Part of a small language model's weights.
Architecture: RMSNorm before each block, rotary positions, tied embeddings.
Training: a variant of Muon for these matrices, 3490 steps.
Each number is 128 + 24 x the weight over its row's rms, rounded and kept within 0 to 255. Layers, rows and columns count from 0. The size above them is the row's rms in percent of the matrix's.

# layer 3 attention query, 192x192, rms 0.0464, rows 0-36, columns 0-47
size [ 84  90  80  87  86 101  92  94  94 116 135 117 103 110 113 126  98  82  91  86  83 101  88 114 124 113 106 109 123 106 103 108 113  96  85  85  89]
[[139 134 134  94 113 101 148 148 155 123 143 122 140 102 115 131 101  99 167 122 141 130 115 128 170 110 153 126 112 153 129 109 140 138 149 113  92 110 107 174 133 140 124 105 124 111  79 140]
 [ 98 132 147 117 139 140 133 195 114 159 125 138  85 131 149 169 131 117 121 144 123 158 148 135 123 178 145 112 128  98 141 131 143 130 122 114 148 111 134 151 150 111  88 143 142 133 156 117]
 [170  87 124 144  94 145 123  80 120  98 163 123 156 146 131 139 138 184 118  99 124  84 109 140 126 115 140 121 119 165 130 136 107 134 144 121 168 138 129 118  91  91 110 113 114 117 115 139]
 [108 165 143 131 119 196 100 169 138 155 138 135 138 134 112 130 119 154 123 124 141 124 121 112 109 120 128 140 153  86 166 140 120 162 141 110 131 115 142 167 133 130 143 169 134 165  91 155]
 [ 92 112 127 100 143 170 106 112 149 103 143 122 109  60 116 136 124 109 129 137 143 164  97 121 141 140 145  93 146 128 101 142 138 152 161 130 102 122 155 123 100 123 139 169 134 169 123  75]
 [151 124  99 120 129  91 120 107 141 129 129 152 131 103 103 109 110 143 113 110 131 105 182  72 147 133 144 109  99 120 141 108 136 146 137 146 122 161 118 153 121 171 137 136 141 131  87 136]
 [129 145 137 154  99 173 123 135 124 136 142  99 137 137 130 147 105 127 152 161 136 127 142 157 123 146 113 135 107 117  84  91 109  79 115 102 134 109 124  86 128  89 148 128 132 134 111 141]
 [138 134 154 136 132 104 131 134  74 126 114 132 161 143  89 146 145 119 174 131 111 146 119 120 111 155 109  98 149 125 119 158 156 159 150 131 125 117 159 134 130 159 100 149 117 141 110 127]
 [140 161 135 154 123 153 154 154 122 133 118 170 126 118 133 109 147 167 139  94 154  99 148 114  64 115 157 180 115 114  99  93 159 148  92 158 105 110 112 133  94 131  74 127 141  99 122  97]
 [147  75  94 114 111  74 180 133 104 149 144 116 124 132 147 135 190 143 118 104 150 111  89 146  89 123 157 127 133 127 131  85 135 138  82 178 119 126 111 128 132 127 117 142 120 110 119 103]
 [110  99 122 127 125 119 105 138  81 113 143 125 133 131 101 141 169 116 139 130 148 103 135 107 107 142 145 189 129  96 161 119 144 160 156 133 104 140 112 112 143 119 135 147 140 147 122 115]
 [150  93 113 136 142 163 125 114  88 122 131 141  97 125 124 147 147 121 126 128 141 128 154 103 138 127 118 130 133 143 132  82 118 119 136 167 109 182 101  90 119 114 154 120 136 137 125 173]
 [123 131 135 124 110  73 119 120 141 155 156 140 138 100 153  94 121 141 128 121 128 142 121 154 113  97 118 134 141 127 141 160 122 124 134 119 136 136  86 149 132 109 145 141 155 101 114 156]
 [169 152  96  78 123 151  80 145 121 130  88 187 100  99  88 114 144 134 139 153 139 109 116 139 108 130 141 159 112 176 132 155 173 118 124 137 116 102 110 134 103 124 101 117 137 137 100  78]
 [153 142 142 158 141 115 136 104 110 124 135 142 172 143 145  88 104 163  80 148 123  88 111 134 115 106 144 108 134 164 130 165 152 156 133  96  80 165  96 165 166 155 100 125 104 159 157 141]
 [107  80  99 118  85 108 101 175 112 164 152 120 111 131 144 174 123 113 159 146 130 134  93 165 111 160 123 103 154 113 144 122 121 166  57 126 122  69 134 151 114 125 154 112 154 183 135 135]
 [ 94 127 113 120 166 195  96 188 117 151 127 114  89  96 138 138 149 166 168 138 141 154 105 130 114 141 134 128 140  92 158 121 149 149 129 101 139 103 162 133 148 146 110 149 138 105 123 140]
 [ 91 137 110 160 105 133 143 150 140 161 140 101 121 142 124 150 146 105 110 158 118 149 129 130 122 135 172 143 131 149 152 137 137 114 106 150 146 160 155 170 125 107 120 151 136 151 122 163]
 [167 157 131 137 136  73 139 102  97 146 164 102 181 108 122  95 143 167 137  93 162 105 121 107 132 122 104 124 128 146 166 121 120 129 128 180 109 124 120 132 111 150 102 103 111 114 153 130]
 [ 97 139 100  89 152 133 147  96 152 118 116 156 114 130  86 130 140 128 143 120 149 155  92 122 122  99 139 148 101 127 170 152 132 171 126 139 134 152 129  95 137 134 162 113  83 107 109 108]
 [110 150 146 136 144 150  89 135 152 125 119 127 102  94 127 128 145 133 132 141 129 124 123 123  98 129 110 129 137  98 156 165 126 158 162 105 132  97 134 126  82 138 136 167 120 161 130 141]
 [201 100 169 117 114 138 103 180 132 180 146 140 145 134 108 123 150 168 156 137 124 128 118  89 138 132  88 127 140  97 102 158 171 114 111  90 105 125 115 123 107 105 135 138 110 143 115 107]
 [127 132 106 149 127 106 137 142 118 102  91 123 153 129 103 123 123  93 112 150 124 127 106 107 118 141 106 171 139 110 134 113  94 113 154 162 153 144 139 147 139 167 131 135 140 160 141  91]
 [109 140  83 135 176 127 118 135 104 113 134 116 118  91 135 125 148 115 136 130 128 120 118 141 101 145 126 153  88  82 140 106 160 129 127 109  98 128 117  85 101 124 143 141 121 164 120 150]
 [ 97  97 100 105 107 124 139 165 103 117 102 171 150 109 139 140 141 152 106 113 146  94 117 140  70 178 115 154 148 107 170 101 146 140 115 132 130 143 121 126 150 155 132 114 120 118 122 129]
 [138 152 129 136 139 141 124 143 172  96 107 118 127  88 151 136 134 130 146 125  82 132 143 115 100 125 124 119 115 126 129 105 110 128 130 114 114 101 134 138 115 108 173 130  99 131 119 117]
 [142  94 156 107 133 122 147 137  96 115 103 121 142 102  97 121 101 131 143 126 162 121 129  72 124  77 135 139 130  96 104 164 108 166 106 156 140 117 153 143 111  95 107  63 109 154  62 107]
 [136 136 139 139 113 147 129  86 159 115 159 100 114  82 124  96 104  97 135 130  87 171 114 135 127 124  86  95 128 124 147 140 117 130 106  97 129 116 107 138 138 130 136  81 114 119 158  98]
 [ 95 115 104 111  86 119 128 171 116  94 113 118  90 109 115 165 163 123 159 123 132  97  88 101 123  97 125 195 132 140 142  57 129 195  99 137  99 148 153 161  97 124 138 164  97 135 127 126]
 [ 92 134  97 138 113 111 110 155 163 145 153 107 146 108  91 150 157 118 123 135  96 161 127 158 100  84  72 118 152 148 127  81 114 141 114 118 143  95 133 144 122 193 100 139 122 100  74 100]
 [113 124 110 125 135 163 126 138 153 156  98  88 134 119 113 128 131 118  93 107  99 108 116 105 115 134 114 143 117 146 141 149  91 174 170 104 165 145  94 128 100 110 100 113 176 156 108 113]
 [109 114 115 130 140 136 150 125 153 107 161 130 103 116 132 139 138 131 112 169 137 133 104  98  86 142 100 100 149 127 121 139 140 126 118 154 128  94 158 136 186 119 115 126 166 120 101 148]
 [129 119 143 143 151 117 158 151  88  92 154 119 124 165 156 164 129 180 150 143 112 138 104 137  92 123 128  91 153 121 148  97  95 116 121 165 111 121 121 130 149 148 116 136 100 115 140 133]
 [157 163 107 136 108 146  96  95 164 143 134 147 131 121 149 135 176 117 136  90 131 110 155 165 137 105 114 122 113 125 157 116 147 117 105 146 133 133 129  95 144 140 120 112  97 136 134 139]
 [145 134 110  99 148 124 151 125 134 113 146 149 131  87 162 102  94 131 149 145 125 124 115 125 169 130 147 119 106 133  92 147 103 148 145 126 153 134  92 132 170 107 169 127 120 155 138 126]
 [140 177 131 123  95 107 174 152 173  94 116 134 147 155 116 137 123 152 168 108 116 104 121 141 151 100 131  82 151 131 126 148  98 132 101 145 110 135 105 105 134 168  98 118 143 139 135  93]
 [121 147 147 122  96 132 127 101  98 115 136 155 177 133 152  94 111 149 146 181  79 100 137 127 119 135 128 130 118 155 101 134 137 125 108 106 107 108 125 109 162 131 115 100 127 159  82 178]]
# layer 3 attention key, 192x192, rms 0.0465, rows 0-36, columns 0-47
size [ 92  86  83  92  86  96  99 108 109 118 141 114 106 106 102 110  81  85  88  85  76 100  88  98 117 113 100 104 112 107 104 108 108  95  91  91 104]
[[129 108 132 165  94 126 149 154 111 126 112 130 112 158 178 127 142 127 146 133 107 141 129 183 113 107  93  94  79 113  89 103  88 136 168 148 142 128 121 138 163 164 149  84 115 153 148 167]
 [130  84 129 101 166 114 116 110 153 157 152 115 121 143 121 120 114 136  93 138 122 144 117 142 146 131 126 137 147 173 154 165 163  75 150  97 130 130 122 145 137 113 114 126 166  73 101 139]
 [151 143 124 111 103 133 157 129  76 165 114 119 176 116 144 118 128 137 110 135 117 137 100 123 100 100 147 145  78 135 114 140 134 140 143 128 151 106 140 165 103 124 123 112 136 145 168 111]
 [134 150 113 135 152  95  97 113 156 138 142 139 167 100 113  93 127 114 117 128 114 136 132 133 152 141  92 113 171 128 133  79 158  80 102 133  93 114 133  90 163 128 121 149 135 118  71  90]
 [101 151 108 120 116  92 136 116 119 136 148  87 130 135 149 103 113 118 144 141 124 110  89 130 114 174 200 123 123 164 142 128 141 137  86 113  96 142  78 116 110 103 112 129 139 161  90 141]
 [104 150 149 119 144 126 101 125 168 130 132 133 153 103 156 135 104 128 131 116 124  94 195 110 168 146 106  99 139  98 107 153 166  95 141 122 174 154 138 112 115  72 169 126 124 131 115 129]
 [154 118 152 156 188 147 139 100 107 190 111 125 133 137  95 128 116 136  78 152 193 137 115 110 153 152 138 148 108 103 103 154 149 127 124 148 158 105 145 145 150 132 131 122 133 126 143 149]
 [114 124 163  73 128 112 110 116 148 122 173 140 144 112 122 145 116 129  98 160 130 163 142 163 107 144 140 141 111 148 137 120 133 113 141 114  99 148 102 142  92 139  96 143 134 177 124 134]
 [139 108 172 171 146 131 159  91 113 103 119 151 126 141 144 183 123 134 159 119 113 110 150 127 133 101  96 105 168  87  66 107 130  86 150 142 152 111 130 103 121 141 141 121 130 103 132 119]
 [155 138 159 113 151 126 144 108 135 142 113  96 124 121 137 127 148 107 135 139 122 153 107 124 100 141 146 120 109 104 135 156 161 100 108 109 135  92 133 113 116 107 116 141 154 140 106 120]
 [136 147 133  96  78 117 110 135 109  98  82 109 126 116 173 139 126 172 108 126 111 116 114 100 118 181 129 116 141 117 127 116 118 145 112 138 180 104 100 112 110 106 101  84 191 116 130 152]
 [130 113 124 142 140 157 121  64 146 103 153 142 118 114 121 139 120  93 112 147 125 123 140 164 129 131 166  98 145 128 109 122 135 124 126 134 106 194 133 102 124  95 131 144 150 145  89 123]
 [138 135 125 141 153 123 187 153 142  85 140 152 113 151 124  98 178  97 122 115  75 123 166 124 161  86 124 126 123 143 118  81 154 146 115 112 180 170 132 138 150 149 109  95 137 118 113 113]
 [126 106 112 143 110 142 190 152 134 140  99 138  96 120  86 151  79 150 124 159 135 150 115 113 110 160 112 160  77 125 100 136 157 113 125  79 123 168  89 117 112 151 137 106 115 136 117 110]
 [137 101 121  98 115 151 134 129 161 126  99 135  75 133 171 125  98 109  97 145 100 135 120 137 143 125 160 149 135 162  92 153  75 167 135 151 117 134 121 126 155 169 123 141 164 161 117 127]
 [158  95 141 135 107 140 133 107  81 121 142 104 111 123  97 136  90  90 132 123 121 183 139 112 116 113 195 124 175 116 128  92 152 154 145 150 169 101 108 171 111 119 128 111 161 111 125 124]
 [147 177 162 137 106 125 120 117 137  97 110 135 116 171 137 150 118 103 128 100 157 144 121 108 160 133  94 134 162  98 129 161 132  79 137 130 119 100 116 130 127 114 120 164 145 105  96  99]
 [138 126  82  82 148 144 106 100 151 109 124 106 126  97 103 107 137 130  97 125 133 126 145 134 158 154 113 134 116 120  81  98 145 161 106  87 126 159  90  95 110 148 118 136 147 123 128 105]
 [127  92 175 182 143 130 137 117 124 108 122 145 144 151 133 146  91 133 104 123 113 149 112 174 112 117  94 149 116 126 101 154 121  96 177 115 134 148  98 141 133 139 140 153  85 147 172 116]
 [109 128 118 129 181 168 156 111 143 114 104 148 134 116  93 103 151 114 166 127 120 123 141 111 127 101 168 154 121 111 137  93  93 146 107 100  62 144 167 112 112 127  78 174 134 144 191 130]
 [121 158  97 117 117 116 112 117 148 174 146 125 113 132 134 113 123 118 134 119 154 125 104 141 142 115 148 141 114 113 153  99 100 137  96 134 118 122 149  79 166 114 136 114 130 121 122 142]
 [144 121 131 114 142 161 130  98 149 142 161  84 165 135 135  95 121 121 120 148 121  91 165 134 117 152 140 143 118 112 132 149 130 132 100 145 114 161 136 111 137 127 104 126 141 115 108 162]
 [146 124 102 165 124 109 100 137 154 157 189 110 165 120  93 164  81 155 146 127 117 123  92 126 120  92 105 157 156 131 111 131  87  87 156  97 121 112 129 152 154 133 116 144  95 122 147 105]
 [123 195 125 102  87 139 106 129  94  95 117 190 118  72 170  90 123 140  73 107 119 119 111 140 125  87 137 150 129 185 118 147 122 159 133 116 160 101 136  91 101 155 124 154 174 114 139 125]
 [142 159 133 140  69 133 106 123  84 130 126 131 103  54 179 137 142 128  85 111 142 163 144 137 136 138 100 124 117 121 102 136 142 141 127 116 167 107 148 141  88 156 132 113 143 142 160 118]
 [141 140 127 150 126  88 149 127 117  94 158 136 109 104 124 143 125 150 180  66 134  73 141 121 147 121 107 163 118  79 159  99 168 143  97 115 124 108 103 126 103  87 154 142 143 122 130 162]
 [105 113  91 118 126 153 125 120 108 144  98 135 104 104 117 144 186 125 148 143 131 110 119 104 150 139 123 170 155 164  79 107 154 124 112 143 104  93 147 101 120 151 115 129  93 133  95 141]
 [127 109 177 146 111  98  90 160 160 116 167 118 125  97  85  96 140 136 154 130 131  76 127 134  75 110 160 152 190 122 124 131 166 105 142  91 122 118 135 146 150 122 206 146  85 100 129 145]
 [105 107 142 164 137 151 101 103 138 164 153 126 152 128 118 170 155 117 112 128 119 131  96 107 157 174 129 170 109  99 155 147 132 130 105 121 160 106 144 124 155 131 103 144 148 123  99 164]
 [134 105 127 146 130  96 106 143 111 121 123 111 133 136 125 133 146 132 101 111 159 135 111 116  89 115 134 158 149 136  84  98 169 157 112 110 114 134 155 166 142 122  91 140 139 102 157 137]
 [ 96  97 114 145 124 119 133 126 150 183 135 126 111 110 115 120 101 111 127 133 111 113  92 127 104  83  95 104 107 155 142 137  88  90 167 138 126 153  95 141 137 120  84 104 136 144 132 123]
 [145 150  86 133 133 142  90 138 111 156 136 154 114 113 117 123 134  93 134 118 136 125 125  76 157 145 143  89 129 105  78 156 105 144  90 129 143  77 127  86 126 158 131 102 128 166 171  93]
 [150  94  99  95 127 105 154 151 110 151 107  91  97 165  91 135 145 105 104 126 160 130 179 102 144 132 144 143 135 158 126 131 120 148  94 121  96 117 164 134 105  93 111 118 117  77 117 134]
 [103 137  99 135 126  91 127 112 144 120 172 124 128  92 149  94 128 102 134 135 141 167 120 130 122 156 117 111  87 113 155 130 156 124 102 112  93 152 150 158 139  87 136 163 150 179 128 142]
 [130 119 117 125 174 184  86 145 138 116 150 127 124 138 146  82 153 117 100 136 122  68  94 116 117  86 100 123 116 100 185 135 173 147 157 109 159 104 126 143  87 149  93 123 108 157 149 140]
 [ 95  47 144 123 152 144 149 152  98 150 174 106 126 111 138 158 122 137 158 146 137 119 163 126 103 114 134 122 117 139 151  97  96 132  92 109  98 151 173 166 135 123 144  99 110 156 136 142]
 [106 134 136 150 145 124 128 126 134 131 152 121 135 142  87 116 126 131 107 144 152 129 115 104 146 153 126  93  91 125 125 155 152 115 133  94 130 111 164 120  95 147 115 152  96 137 119  83]]
# layer 3 attention value, 192x192, rms 0.0416, rows 0-31, columns 0-47
size [ 88  85  91  81  92  91  92  85  88  91  94  92  92  93  92  88 106  91  94  96  85  82  89  85  96  84  92  90  88  92  92  90]
[[102 102 122 149 164 142 149 111 153  91 114 100  99 170  95  81  91 137 121 112 114 148 158  88 130 110 161 118  86 107 120 142 118 157 119 120 106  90 150 104 124 126 103 143 161 140 165 157]
 [103  95 139 146 146 145 142 131 157 122  92 129 165 101 126 131 150 118 135 157 148 147 103 100 123 160 111 144 100 134 126 171 118 125  90 115  97 178 160 143  93 127 144 117 116  89 131 101]
 [160 105 117 179 134 147 135  94 115  62 153 130  75 117 137 143 129 150 138  79 157 142 145 113 127 101 129 130 142 123 138 101  94 126 119 172 111 126 136 109  91 131 142  74  80  92 151 120]
 [140  96 106 109 115 126 110 122 130 160 132 126 135 138 119  94  85 155 134  87 189 160 120 142 144 129 128  91 126  93 129 116  88 134  85 101 162 105 136 107 164 163 147 125 121 105 117 103]
 [149 146 159 130 128 126 116 116 162 124 143 114 148 106 155 160 110  94 157 119 116 127 117 133 135 181 143  86  98  99  88 105  83 105 114 127 107 133 116 180  91 137  85 140 131 106  82 115]
 [119 151  91 183 148 127 106 145 125  91 135 133 165 140 149 142 145 144 100 134 128 152 127 144 125  99 149 155 142 113 186  90 137 162 149 149 105 137 137 119  97 111 157  89 147 181 127 111]
 [110 115 108 166 119  99 176 120 175 145 106 100 125 132 107 108 139 114 123 139 152 118 122 114 132 174 104 106 130  68 162 130 129  84 112 122 158 122 142 158 107 155 153 162 135 160 103 133]
 [142  97 152 147 168 113 165 108 119 164 158  78 117 148  95 111 114  97 142 141 161 156 113 145 100 162 156 115 108 129 146 130 114 126 118 163 137 131 111  82 112  94 136 133 151 171 103 113]
 [150 125 137 155  92 151 114 175  74 105 108  96 105 126 144 114 100  93 148 141 102 174 103 147 116 128 164 163 182 164 119 149  89 115  94 165 126 114 138 160 123 136 113 129 119 131 130 106]
 [113 135  69 102 120 122 131 144 120  77  93 155 139 112 155  88 135 143 168 125 128  92 116 146  91 119  97 147 121 158 141 148 132 136 150 169 153 136 120 145 112 126 117 149  97 133  89 137]
 [112 116 141 135 133  99 177 126 173 146 117 145 141 150 160 124 152 125 167 103 102  91 164 111 132 130 103 156 129 149 145 138 116 129 145 110 118  89 187 145 136 116 139  74 140 119  96 118]
 [133 119 169  88  99 119 105 188 171 125 143 147 154 148 121 131 137  80 109 181  98 108 125 166 169 121 149 133 118 160 136 116  83 130 129 141 147 162 134 108 168 116 136 154 170 124 113 135]
 [115 144 175 118 134 104 114 103  80 149 147 152 147  95 100 137 116 112  92  95 170 146 139 129 118 129 118 142 135 151 103 111 193  91 132 122 137 146 109 112 157  58 143 148 131  86 117 133]
 [149 111 113 120 168 170 105  98 154 118 110 137 147 119 182 121 138 110  95 133 161  86 169 115 126 174 152 128 138 100 134 113 133 145 110 116 119 134 121 143  89  82 160 135  67 127 138 143]
 [112 127 132  93 144 102 110 111 129  99 109 131 119  97 128 142 125 145 145 129 147 179 144 133 107 108 158  67 154 117 160 134 148  97 135 149 139 164 150 161 160 166 139  94  95 153 102 161]
 [127 147 128 116 147  98 161 126 162 130 131 151 144 161 142 103 116 150 139 146 127  67 138 116  98 146 107 137 138 109 104 108 176 127 140 177 120  89 111 143 140 139 114 116 122 101 153 138]
 [141 123 115 173 118 122 160  72 105  87 144 131 119 135 146 116 122 160 141  97 123 125 124 123  78 175  95 145 130 101 133 134 121 122 109 166 160 140 151 142 130  93 106 103 120 122 128 159]
 [113 150 139 127 106 116 137 142 117 122 137 171 142  84 144  97 125 121 144 101  94 184 171 122 139  95 112 149 142 144 129 106 105 131 117 173 127 162 108 105 107 152  99 107 120 110 129 101]
 [137 148 124 138 151 149 144 120 132 126  98  93 140 140 166 145 140 109 129 105 127 113 103 136 114 129 174 110 130 105 104 103  99 109 139 139 102 100 146 124 126 149  86 114 107 119 118 150]
 [144 138 137 112 108 103 122 153 177 103 121 117  95 128 143 117 110 151 134 143 113 123 130 143 160 138 130 141 114 149 145 146 105 102 107 127 128 116 161 120 104 140 143 149 144 152 159 121]
 [132 104 176 119 131 116 120 160  97 160  99 146 134 116 157 105 112 136  92 138 165 130 134 173 130 111 134 120 151 168 153 128  90 121 169 144 130 101  81 129 152 109  83 118 141 136  96  66]
 [140 130 129 171 128 118  93 138  84 111 128 137 130 141 132 119 155 146 106 115 145 166 124 136 122 161 128 157 137 102 158 147 135  98 165 143 115 141 135 148 120 104 169 127  82 118  80 127]
 [109 117 153 163 101 134 103 107 101 142  81  98 129 137  98 130  82 112  82 155 127 174 119 100 189 122  91 124  85 150 150 169 107 118 130  85 123 120 136 119 164 110  96 145 140 159  99 138]
 [126 138  96  99 136 162 127 149 105 150 133 103 138  97 123 156 169 157 124 146  91 148 115 101 118 123 163  79  84 146 105  99 141 165 114  80 123 141  89 131 117 104 144 144 135  64 167 109]
 [121 117 135 133 145  84 163 156 103 113 122 125 124  95 113 109 130 165 175 124 137  93 118 107 164 102 159 146 145 120 122 113 129 122 128 133 124 148 123 121 137 114 158 166 112 181 134 131]
 [140 108 157 121 108 135  76 105 149  81 111  87 145 144 169 123  88 116 126 172 147 152 134 114 158 135 170 102 172 151 157 131 135 106 127  88 119 125 110 124 151 115 153 137 142 135 123  90]
 [ 97 127 103 120 141 118 129 129 110  90 159 146 134 133 141 143 133  99 138  97 118 110 108 185 108  92 128 130 153 136 143 136 158 156 138 143 109 142 164 124  97 125 136 130 133 146 144  94]
 [167 119  83 126 159 142 137 124 108 104 140 125 115 123 122 165 184 112 134 149 152 137 112 114 132 128 176 137 102 123 130 125  76 125 156 133 116 123 105 151 151 160 107 150 107  83 120 134]
 [126 139 161 108 134 123 124 110 112 124 164 149 120 152 117 123 157 152 162  86 161 137  85 106 141 108 105 148 180 147 142 157 152 138 102 140 133 137 111 143 154 125  97 134  77 157 131 114]
 [119 143 107 121 114 126 163  74  92 106 195  94 135 153 118 126 123 108 125 113 122 168 116 130  93 129 153 126 131 134 174 142 102 124 119 138 181 124 118 121 147 138 155  90 113 108 101 131]
 [ 85 122 121 133 125 125 132  90 156 174 128  93 146 108 137 129 127 122 116 112 180  75 158 158 145 146  89 106  76 100 173 148 116 124 159 103 100 120  96 162 119 129 137 103 152 167 130 140]
 [123  91 107 106 114 139 143 149 143 134 124  96 165 166 106 108 111 120 114 102 142 154 145 148 123 115 123 132 102 170 124 184 141 136 112 101 153 110 135 128 140 150 146 110 144 156 113 101]]
# layer 3 attention output (transposed), 192x192, rms 0.0611, rows 0-31, columns 0-47
size [ 82  78  89  73  84  81  81  81  90  88  86  88  92  87  83  86  99  85  89  89  79  78  86  77  90  88  93  84  86  90  84  82]
[[113 146 109  84 162 113 184 128 118  71 119 128 107 130 168 128 108 165 117  85 153 120  94  91 161 140 172 111 130 118 125 118 122 127 135 147 151 143  90 153 145 152 145 130 134 152 102 134]
 [115 137 135 131 132 129 119 135 114 126 138 104 141 147 123 147 189 130 116 136 144 131 134 163 116 161 144 133 101  82 127 143  81 106 114 170 136 155 136 121 107  83 156 140 132 143 149 127]
 [146 105 140 123 126 126 136 162 143  85 146 111  78 100 157 168 110 123 186 132 154 130 116 114 135 128 137 167 135 117 138 161 114 156 130 157 108 164  98 147 142 116 146 104  68 139 116 125]
 [154 142 104 160 166 116 125 145 156 126 114 135 130 138 101  95 114 130 141 163 137 104  97 146 115 173 132 165 170 107 126 127 118 167 100  82 141 157 115 146 194 148 113 153 123 112 136 119]
 [137 144 151 138 123 149 148  99 104 141 123 120 133 105 172 121  69 142 123 131 124 144 133 120  96 177 140  94 108  90 121 101 101 120 103 140 147 150 113 119 147 166 110 106  87 120 110 134]
 [131 184 150  98 103 138 140 150 124  76 150 145 150 100 152 137  96 109 174  71 125 129 137 114 146 122 118 151 112 136 204 139 138 185 131 157 101  82 113 142 145 132 130 132 158 170 106 144]
 [153 106 111 120 129 154 168 121 110 134  93 100  97 115 178  95 108  94 139 163 142 188 162 107 134 180 153 169  87 104 110 138 142 101 132 144 161  96 150 112 100 119 119 151 132 164 149 121]
 [166 102 154 125 145 112 116 150 117 120 122 148 136 121  87 130 105  75 133 129 102  99 105 128 126  99 163 143 156 135 131 147 112 137 138 136 119 109 126 151 125 115 103 120 117 129 112  91]
 [146  75 112 156 162 162 126 174  95 110 120  98 177  76 102 164 143  80 130  80 137 157 117 139 103 125 134 162 103 122 157 140 130 149 150 150 119 129 128 152 126 149 112 125 135 117 143 142]
 [ 63 153  85 118 140 190 126 106 121 127 115 147 158 143 122 108 164 172 122  97 127  79 146 101  96  93 127 150 104 143 119 106 163 133 149 138 110 110 101 137  91 156 152 120 156 130 136 107]
 [111 125 117 153 157 167  83 104 134 106 135 178 151 135 142 134 134 144 126 121 104 119 144  73 164 136  88 116 115 133 109  86 137 136 120 115 140 112 168 130 119 126 157 103 149 127 138 116]
 [133 135 134 115  98 140  94 132 124 109 131 144 183 189 138  94  83 159  60 147  88 118 123 174 142 164 158 112  98 159 100  87 126 118 105 146 163 148 123 109 202 137  57 129 122 106 128 124]
 [133 145 153 120  57 122  98 121 116 149  84 157 128  76  93 146 138  96 107 108 146 127 114 123  90 116 118  78 156 116 120 144 106 114 128 135 148 144 131 200 124 123  86 141 137 149 131 106]
 [120 102 107 148 150 147 107 105 141  92 131 113 107 150  97 139 108 126 110 145 145 103 104 110  96 149 106 124 151  69 119 159 125 130 127 111 150 161 119 126 130 116  94 121  74 118 128 124]
 [123 104 103 113  98 129 129  94 156  92  98 125 129  77 129 151 152 109 127 147  87 170 144  97 122 131 129 127 174 112 173 155 154 105 170 143 158 143 131 125 118 166 146  97 121 139 140 136]
 [143 121 117 147 115  99 165  91 150 154 140 160 128  99 140 128 184 119 122 134 159 124 134 115 142 161 136 159 105 101 127  74 196 134 135 117 102 131 128 146 109 129 132 137 151 116 131 136]
 [112 126  98 165 118 144 133 106 114 110 122 132 128 106 128 148 131 133 105 108 159 117 107  96  89 134 138 165 118 124 163 147 163 127 131 138 173 151 116 121 175 128 116 108 112 141 136  84]
 [145 136 154 135 123 146 112 169 157 101 144 155 154 114 124 156 144 136 133 108 138 189 145 194 103 118 138 144 145 106 126 125 132 137 138 151 142 176 119 104 148 113 142  58 139 108 154 154]
 [135 111 121 150  78 121 153 164 155 129 122 111  81  92 146 162 112  98 117 126 153 134  92 112 141 112 107  98 166 138 138 120 101 116 126 150 123 127 144 112 132 139  95 118  88 157 113  88]
 [132 102  89 116 141 120  88 123 189 128 123 142  81 145 108 129  97 114 125 101 140 119 123 162 141 148 132 156 107 160 118  98  95 147 141 102 127 105 172 123 120 128 143 122 168 142 137 148]
 [137 100 138 102  88 142 128 134 169 133 117 111 156 106 127 112 141 126  92 119  86 101 133 136 127  68 107 137 111 122 130 120 108 140 116 101 132 138  93 107 121 138 128 119 156 108 112 143]
 [128 142 151 158 154 125  95 160 101 159  73 105 153 160 111 102 109 125 161  87 167 152 114  90 164 159 131 125 118 106 123 114 101 137 152 126 129 155 108 139 124  96  98 121 134 150 114 168]
 [114 131 149 165 114  90 130 151 138 126 163 127  79 165 106 126  86  94 148 167 101 106 129 157 130 113 129 117 152 117 116 170 116  96 126 146 104 137 170 140 136 116 115 129 143 155 115  89]
 [120 165 107 124 144 112 151 149 155 143 145 118 126 137 122 148  98 153 176  92 119 184 135 121  88  80 122 112 158 124 131 131 185 135 105 112  99 131 133 118 114 173 150 130 122 105 143 125]
 [108 156 143 124 129 141 131 167 131 119 163  94 182 126 150 130 123 147 132 137 116 102  85  95 122  74 125 102 170 139 111 131 104 108 133 149 113 133 148 130 106 110 110 140  83 139  96 139]
 [144  99 148 123 133 130 100 117 126 130 113  85 133 127  81 120  98 131 115 174 102 118 159 133 170 159 131  77 152 132 129 163  82  83 132 109 143 123 124 152 109 116 136 125 130  86 121 133]
 [114 116 107 120 139 115 108 150 124  97 153 136 141 137 162 161 126 134 144 109  94 101 123 168 121 110 134 123 115  97 185 115 203 151 157 148 110 121 100  86 102 121 109 104 143 171 152  94]
 [110 110 121 136 117 147 140 139 109 151 134 123 116 124 193 156 145  97 120 171 135 138 110 139 171 115 150  97 121 124 140 145 117 183  96 115 168 123 131 152 118 140 133 130 122 124 130 142]
 [119 129 102 107 117 108  89 122 152 144 156 154 127 115 110 144  93 141 145 155 148  87 109 135 113 116 119  76 168  78 140 127 106 104  97 179 130 148 124 111 118 135 141 101  98 139 121 131]
 [128 132 106 125  94 146 113  92 125 108 143 126 134 151 137 120 120 127 146 159 107 151 137 157 113 172 170 137 151 117 138 110 119 141 127  96 141 115 141 102 148 172 170 148 139 131 108 104]
 [ 89 141 121 143 110 131 133 129 139 136 132 106 130 124 152 135 111 147 147 147 125 108 160 197  94 117 105 124 136  93 129 131 120 102 159 119 129  89  86 124 138 139 123 127 120 142 148  95]
 [164  95 172 126 115  86 127 127 168 135 140 123 160 115 115 159 119 149 137  75 126 158 153 140 172 124 115 132 110 128 118 139 130  99 181  90 116 137 179 141 137 124 158 138 159 137 114 118]]